From a checkpoint of a small transformer trained on Wikipedia.
Size: width 512, 4 heads of 128, MLP 4096 ReLU, vocabulary 8192, 83.5M parameters.
Architecture: LayerNorm before each block, biases.
Each number is 128 + 32 x the weight over its row's rms, rounded and kept within 0 to 255. Layers, rows and columns count from 0. The size above them is the row's rms in percent of the matrix's.

# layer 12 MLP up, 4096x512, rms 0.183, rows 2207-2219, columns 256-383
size [101  98  98 102 100 108 101  99 109  97  95  98  96]
[[147 111 141 143 144 115  74 103 169 119 117 181 176 111 118 155 210 172  86  98 126 165 138 104  80 121 131  83 151 119 157 115 133 146  84 159  75 135 106  62 116 113 151 141 143  98 144 163 125 108 154 112 148 130 167 112 124 122 162 165  99 100  82 136 182 153  89 155  90 138  80 132 117  97 103 174 152 112 157 129 114 166  93 207 118 198 196 118 120  54 170 148  91 121 108 141 159 144 142 186  72 155  90 104  94  82  92 152 129 188  96  88 117 172  92 161  70  88 178  81 129  94  71 109  99 131 195 101]
 [ 70 166 104 163 141 134 121 120 158 119 176 174  85 122 175 140 150  95  96 118 138 169 116 172 125 119 133 125 125  92 187 209 184 154  21 115 120 130 179 194 144  88 140 158 146 120 123 108 111 181  85 104 122 152 117 142 121 135 148  90 130 121 115  84 197 111 140 137  91 178 131  98 165  99 186 136 121  80 124 172 142  82 131 172  94 126 162 117 142  94  81 152 143 135 114 100 125 138 134 103 162 193 215 143  79 128 140 129  86 126 156 149 165 114 201  82 109 191 133  95 110 128  58  79 130  72 149 170]
 [108 198  97 152 126 171  76 141 116 110 122 124 123 107  91 152 180 121 137 166 165  39  92 169 191 148  73 155 163 208 149 104 173  89 111 166 135 101 162 130 161 141 153 132 131 133 138 148 118 140 103  83  79  77  97  99 132 125 130 142 106 130 103 140  58 154 153 128 109 114  87  90 103 137 183 158 110  74 130 148 163 137 188  89 157 147 154 145 142 133 142 134 160 116 105 148  99 177  83 125 139 127 115 154 138 148 114 127 122  89  63  92 155 155 190 107 123 104 127 164 128 110 150 160 133 169 155 154]
 [116 142  96 145 145 132  37  76 141 168 221 116 133 111 147 112 135 100 128 115 172  99 128 131 108 118 133 140 112 152 129 160  94 103  80 125 172 115 133 119 114  81 111 148  68 111 150 110 135 146 138 126 135 126 131  87  82 142 107 151  69 194 144 110 178 146 170 141 104 146 164  98  90 168 227 122 123 134 122 131 153 143 123 128 108 114 130 136  77 132 121 139 110 133 155 112 157 166  97  66  92 155 213 205 162 165 108 117 154  74 107 107 119 126 149  97 104 141 119  66 132 136 167 126 163 106 137 107]
 [123  91  74 131  89 162 114 147 181 127 151 167 168 152 108 105  80 133 166 116  99 185 145 215 121  91 111 156  88 110 162  95 139 124 107 170 152 115 127 141 133  92 139 156 142 158 178 142 153 163 101 134  93 142 104 150 148 114 112  72 155 159 114 129 151 117 110 143 104 165 125 101 146 100  53 154 118 136 115 177 115  50 184  81 170 136 161  85 104 105  89 179 159 125 132  74 188  95 100  97 124 137 127 160 125 139 108 159 142 186  87  91 132  97 111 152 162  92 158 132 102 143 102  77 139 142 170 125]
 [222  97  88 104  55 115 102  96 123 112 159 104 122 117 132 196 167 139 114 122 168 155  63 119 136 119 101 144 142  97 153 105 145 152 144 174 109 105  83 175 102 135 149 143 135 147 162 106  83 153  82 112 126 101 115  27 138 126 132 121 135 126 149 132 116  99 146 134 133 133 149 135 126 150 103 203 167 112 141 115 183 139 122  65 118 103 156 126 126 124 154 125 106 115 150 136 106 147 158 112  85 146 132 131 134 111 176  95  54 145 167 156  96 117 123 122 164 133 140 111 112 160  73 164 154 142  52 152]
 [127 103 139 158 130 118 105 180 167 145 136  97  51 187 102  93 105  84 187 120  27 127  92 157  97 106 123  72 119 122 168 145 153 121 142 114 135 106 144  94 128 116 178 108 163 126 141 114 126 104 108 105 128 135  93  77 163 148 109 154 117 116 183 169 148 111 106 117 132 185 114  81 140 161 104 103 106 121 141  88 117 133  66  92 112 142 101 100 106 107 176 144 118 117 114 183  98 176 101  87 154  60 114 111 112 154 158  86 200 130 139 155 201 135 130 118 101 154 156 143 121 130 112  57 149 126 149 114]
 [ 92 101 134 148 124  84 132  64 110  89 140 151  95 133 137 153 191 116 138 121 122 199  89 213 137 150  99  99 137 142  91 154 154  84 102 161 144 147 179  72 130 180 104 119 178 103 190 103 159  93  48 116 113  76  75 185 129  96 152 145 120 137 155 114 113 127 158 165 155 176  76 127 114 104 170 109 111  86 156 126 128 102 160  89 115 149 143  84  82 132 163 134 146 170  78  88 145 158  93 167 121 188 101 144 168 118 155 111 114 146 125 127 144 136 156  76 171 123 167 118 175 149 121 171 121 136 105 136]
 [ 66 140 167 126  77 141 107 146  86 189 124 153 109 135  90 120 134 149 152  66 156 191 129 163 118 126 116 134 125  75 166 145 119 164 120  98 170 147 111 105  96 197 148 107 122 167 128 159 124 158 114  73 136  99 124 141  90 162 150 187 141 188 171 141 115 166 127 152  87 139 143 163 131  95 179 150 174 115 145 136 143 128  98 126 204 150  73 136 121 105 154 119 156 101 122  68 102 148 153 135  80 119 121 157 105 158 131 146  62  68 180 152 160 150 125 174 130 145  98 128 195 128 112 119 156 150 169 178]
 [101 131  86 113 109 126 106 121 127 159  81 133 124 119 142 116  35 106 104  76 116 123  49 110 114 132 107 115 162 157 164 146 126  98 110 100  66 150 164  75  98 119 163 160 120 102  64  94 137 178 130 163 171 134 125 126  58 113 120 147 104 166  65 152 130 188  99 118  74 148  94 147 114 166 118 192 139  79 159 171 174 131 111 102 118 121 146 139 160 167 137 137  91 147  71  96  81 121 146  95 129 159 102 125 187 118 162 113 183 131 143 158 111 171 134 162 100 129 131 159 211 188  95 122 159 104 181 174]
 [166 201 131 158  96 113 145 126 103 150 103 148 165 113 130 143 105 123 152 123 119 142 134 161 121 123 109 121 119 147 140 142 152 102 135 119 179  82 129 124 151  96 146 101 125 146 158 104 103 117  91 120 181  89 154  73 136 129 115  83 116 116 155 115 160 192 105 122 119 202 117  95 148 130 119 136 205 134 162 198 154 154 187 140 108 122  92 124  63 115  65 150 119 151 108 117 163 120 129 146 145 113  66 145 110 103  92 182 138 141 125 134 153 121 101 152 184 112 139 120 116 140 147 166 107 113  92 105]
 [129 159 144  44 151  76 144  66 101 133 136  97 130  83 165 160 148 113 189 214 172 184 151 149  88  88  76 178 125 152 145 117 135  67 118 166 178 122  84 123 108  92 129  87 149 150 133 128 140  98  97 144 130 137 106  91 151  78 123  72 168 191 119 120 110 130 154 141 138 181 124  90 124 142  78 155 106 149 175 116 169 185 109 149 154 128 109  91  65 125 115 136 156 106 176 149 102 130 171 161 197 123 126 126 131 144 153 172 144 168 124 162 144 144 115 110 196 140 145 162 102 138 156 149 112 166 158 156]
 [136 125 129 144 113 112 143 130 166 149 100 156 155 168 110 103 136  85 123 100 129 160 160 166 160 127 123 132  98 161 120 147  94 137 111 172 166 165  77 150 129  83 127 159  86 107 119  74 152  88 151 108 118 107  79 140 171 130 103 108 138 156 112 118 111 101 219 129  58  87 143 105 136 182 150 110 159  51  69  60  91 176 141 130  33 123 144 140 102 146 105 112 161 142 124 134 112  70 134 108 121 143  90 167 139 146  92 110  79 127 219 139 103 144  86 103 112 167 129 129 152 148 120 124 169 130 157 124]]
# layer 12 MLP down (transposed), 4096x512, rms 0.192, rows 2207-2218, columns 256-383
size [100 100 105 106 102 106 104  98 108 105  93  96]
[[164 124 155 189  96 109 142 109  92 102 116 170 122 137 119  65  66 135  32 165 146 115 149  99  96 193  49 128 104  88 111 111  57 169 130  36 158 152 159 119  99 117 107  97 118  76  63 127 118 146 111 135 149 161 119 111 104 178 116 109 133 129 161  99 183  94 189  95  68 144 141 117 135 118 164 100 146 142 145 122 133  84 167 132 166  75 145 165 207 186 126  89  90 186 113 151 119 116 141 132  57  98 101 158 116 130 113 161 204 142 180 103 108  77 118 127  88 147 152 178 234 116 107 139 153  91 101 141]
 [ 96 104 130 136 161  99 148 138 108 107 156 160 146 107 240 115 210 128 134 110 164 145 103 196  96 164 159 145 120 164 156 144 155 140  89 109 154 123 118  94 111 123 125 122 105 168 130 137 122 165 112 140 148 119  58 130 162 176 183 172 159 126 137  99 134 104 143  89 176 154 174  93 134 127  99 112  98 108 138 141 146 161 115 106  96  69 143 129 124 179 105 128  90 121 153 128  67 161 133 143  95 122 169 146 178 144 103 160 175 119 131  36 168  78 153 104 115 129 138  74  96 144 155 120 167  81 123 143]
 [104  93 155 162 123 107 115  81 107 154 135 154 152 103 126 141 117 168 115 189 125 104  76 111 130 185 133 135 184 106 134 145 154 182 123 146 121 174 139 172  83 154 110 143 102  78 166 173 148 138 166  53 131 178 123 178  83  87 137 146 113 157 107 145 150 133 153 127 142 130 127 134 173  84 152 111 134 190 135 136 113 120 103 146 108  64  95 177  70 174  75 160 111 150 152 142 157 101 156 125 156 102 135 109 181 129 165 112 100 147 133  84 188 105  93 156 156  63 120 113  95 123 124 199 182 176 131  91]
 [ 92  95 150 103 169 162 160 103  83 169 188 191 126 115 139 149 101  90 123  99 181 115 120 179 114  83 123  84 128 133 127 176 175 129 141 117 166  37 114 140  89 132  97  94  88 114 157 111 171 153 134  94 108 200  90 137 137 165 122  71 129 124 183 133 158 117 117 117  89 125 135  73 185 134 149 109 170 147 137 128 181 164 113 123 168  76 123  68  86 166 115 133 162  98 182 131 102 100 118  76 125 164 133 129 134 120 146 179 176 142 103  98 173 144 135 147 128 128 160 165 158 170 114 138  97 115 160 136]
 [110 141 115 181 164  92  69 132 130 117  94 142 124 200 146 129 165 138 104 121 140 158  90  79 120 118 147 119 198 160 105 108 176 138 140  75 123 146 138 135 170 126  76 171 113 141 133 107  69 217  72  79 152 155 143 104 173 130 118 190  51  87 161 112 164  94 103 155 163 158 131 136 140 100  68 144 114 180 110 145 154 126 195  93 110 163 128 182  63 160 153 148  80 119  55 101 102  92 108 197 178 163 106 133 199 138 169 118 133  97  83  79  79 149 159 154 190  90 106 132  96 144 113 138  53 179 143 136]
 [129 108 132 124  80 146 115 152 123 113  76 170 130  88 133 123  95 148 121  90 131 190 102 186 243 144  74 112 146  94 152  78 117 117  85 128 125  83 141 146 154 166 146 179 165 143 179  78 104 153  92 129 118 117  99 134 160 100 117 109 164 137 100 163 127 160 117 146  97 132 134 120 180 112 105 123 189 116 112 208  84 104  87 131 174  99  95 135 154 126 122 152 105 130 115 125 163  86 215  98 106 189 135 114 109 106 136  98  78 178  79 161 113 127 140 135  94 209 166 131 118 151 160 151 187  97 154 195]
 [163 133 128 121  87 184 166  94  85 105 137 128 146 108 144 101 102 117 161 157 114 149 144 149 154 125 110 131 116 154 124 144  68 169 141 163 166  92 108 120 149 121 127 130 103 153 144 203 117 136 119 179  85 151  99 100  68 199 114 114 202 161 109 115 135 133 191 162 106 142 108 176 147  75 101 133 110  59 160 144 120 156 143 179  93 110 124 115 113 100  57 118 138 102 121 154 179 118 166  74  69 134 148 102 164 141 140 103 130 130  95 201 162 117 109  83 146 171 185 115 108 139 137 159 111 106  89 163]
 [127 141 156  91 130 100 123 139 150 116 186  96 156  95  72 196 176 129 154 149 109  82 129  80  89 107 105 178 156 125 140  86  83 139 168 188 129 134 134 134 137 118 146  99 231 110 107 204 124 122 134  98 118 110 142 150  86 132 164 142 127 126 114 146 173 129 147  88 117 115 123 138 124 199 181 129 165 113 188  86  70  94 101 158  84  86  92 179 116 135 105 144 112 130 124 193 185 135 119 123 153 167 122 147 122 127 151 158 146 145 170 146 110 135  80  81 122 153 158  50 114 119 164 135 101 144 126 156]
 [103  74 157 109 156 162 193 170 122 128 136 145 161 137 123 106 139 120 112 155 144 138 145  87 123 184 121  95 163  77 126 130 108 131 157  90 117 133  98 109 103 108 190 114 144 169 109  95  85  87  78 154 170 101 115 103 110 150  79 130 108 153 196 136 105 166  93 120  93  99 120  76 135  98 104 121 164  78  97 165 113 133 129 111 168 139 141 165 176 112 128  95 100 108 104 151 111 111 137 216 129  72 141 134 104 110  91 119 103 120 179 113  99  81  93 163 173 147 129 146 130 152 130 159 143 120 123 102]
 [108 127 140 116 111 104 150 123 149  85 129 165 122 201 117 115 133 167 166 162  85 149 191 144 127 128 168 130  96 186 142 122 156  96 142 123 178 120 148 147 107 148 153 122  73 132  91 136 207 187 224 134 180 181 120 178 143 145 125 118 134 141 103  78 114 111 128  54  72 152 153 143  75 143  74 148 162 159 173 162  94 144  71  63 134  97 140 103  72 118 116  73  74 223 134 166 136 185 142 117  61 129 124 145 156 126  94 118 112 166 121 185 120 112 145  98 124  75 121 129 102 134 120 113 158 107 134 153]
 [198 165 156 131 126 187 133 107  71 157 109 106  99 133 161 108 150 154 138  55 107 101 154  80 128 143 139 169 121 117 103 148  99 140 132 106 103  50 112 157 167 112 117 125 136 142 142 132 210 142 164 112 117 199 117  93 137  70 165 113 133 146  93 172 121 138 114 147 132 126 173  87 116 141 203 176 176 136  75 108 126 153 145 125 131 158  99 155 154 125 157  96 124  94 107 132  93 132 149 115 108  91 113 113  98 154 161 128 127 204 117 111 153 104 152  91 130 106  37 150 121 102 157  96  71 133 113 114]
 [169 122  66 147 172 159 118 191 114 100 115  82 102 119 178 159 146 151  70  65  61 119 173 103  90 140 170 141 179 123 150 134 112 210 115 104  86 148 107 172 106  95  89 126 121 136 179 143 138 100 178 104 119 111 118 139  75 178 135 126 130 141 117 100 124 132 115  80 110 145 105 129 116 114 148 104 148 154  93  56 109 130 164 173 118 124 150 131 147 205 120 165  66 172 147 132 118 137  75 175 117  80 163 138  96 168  92  79  94  92 149 130 120  94 142 153 148 137 139 168 193 125  80 101 163 132 160 156]]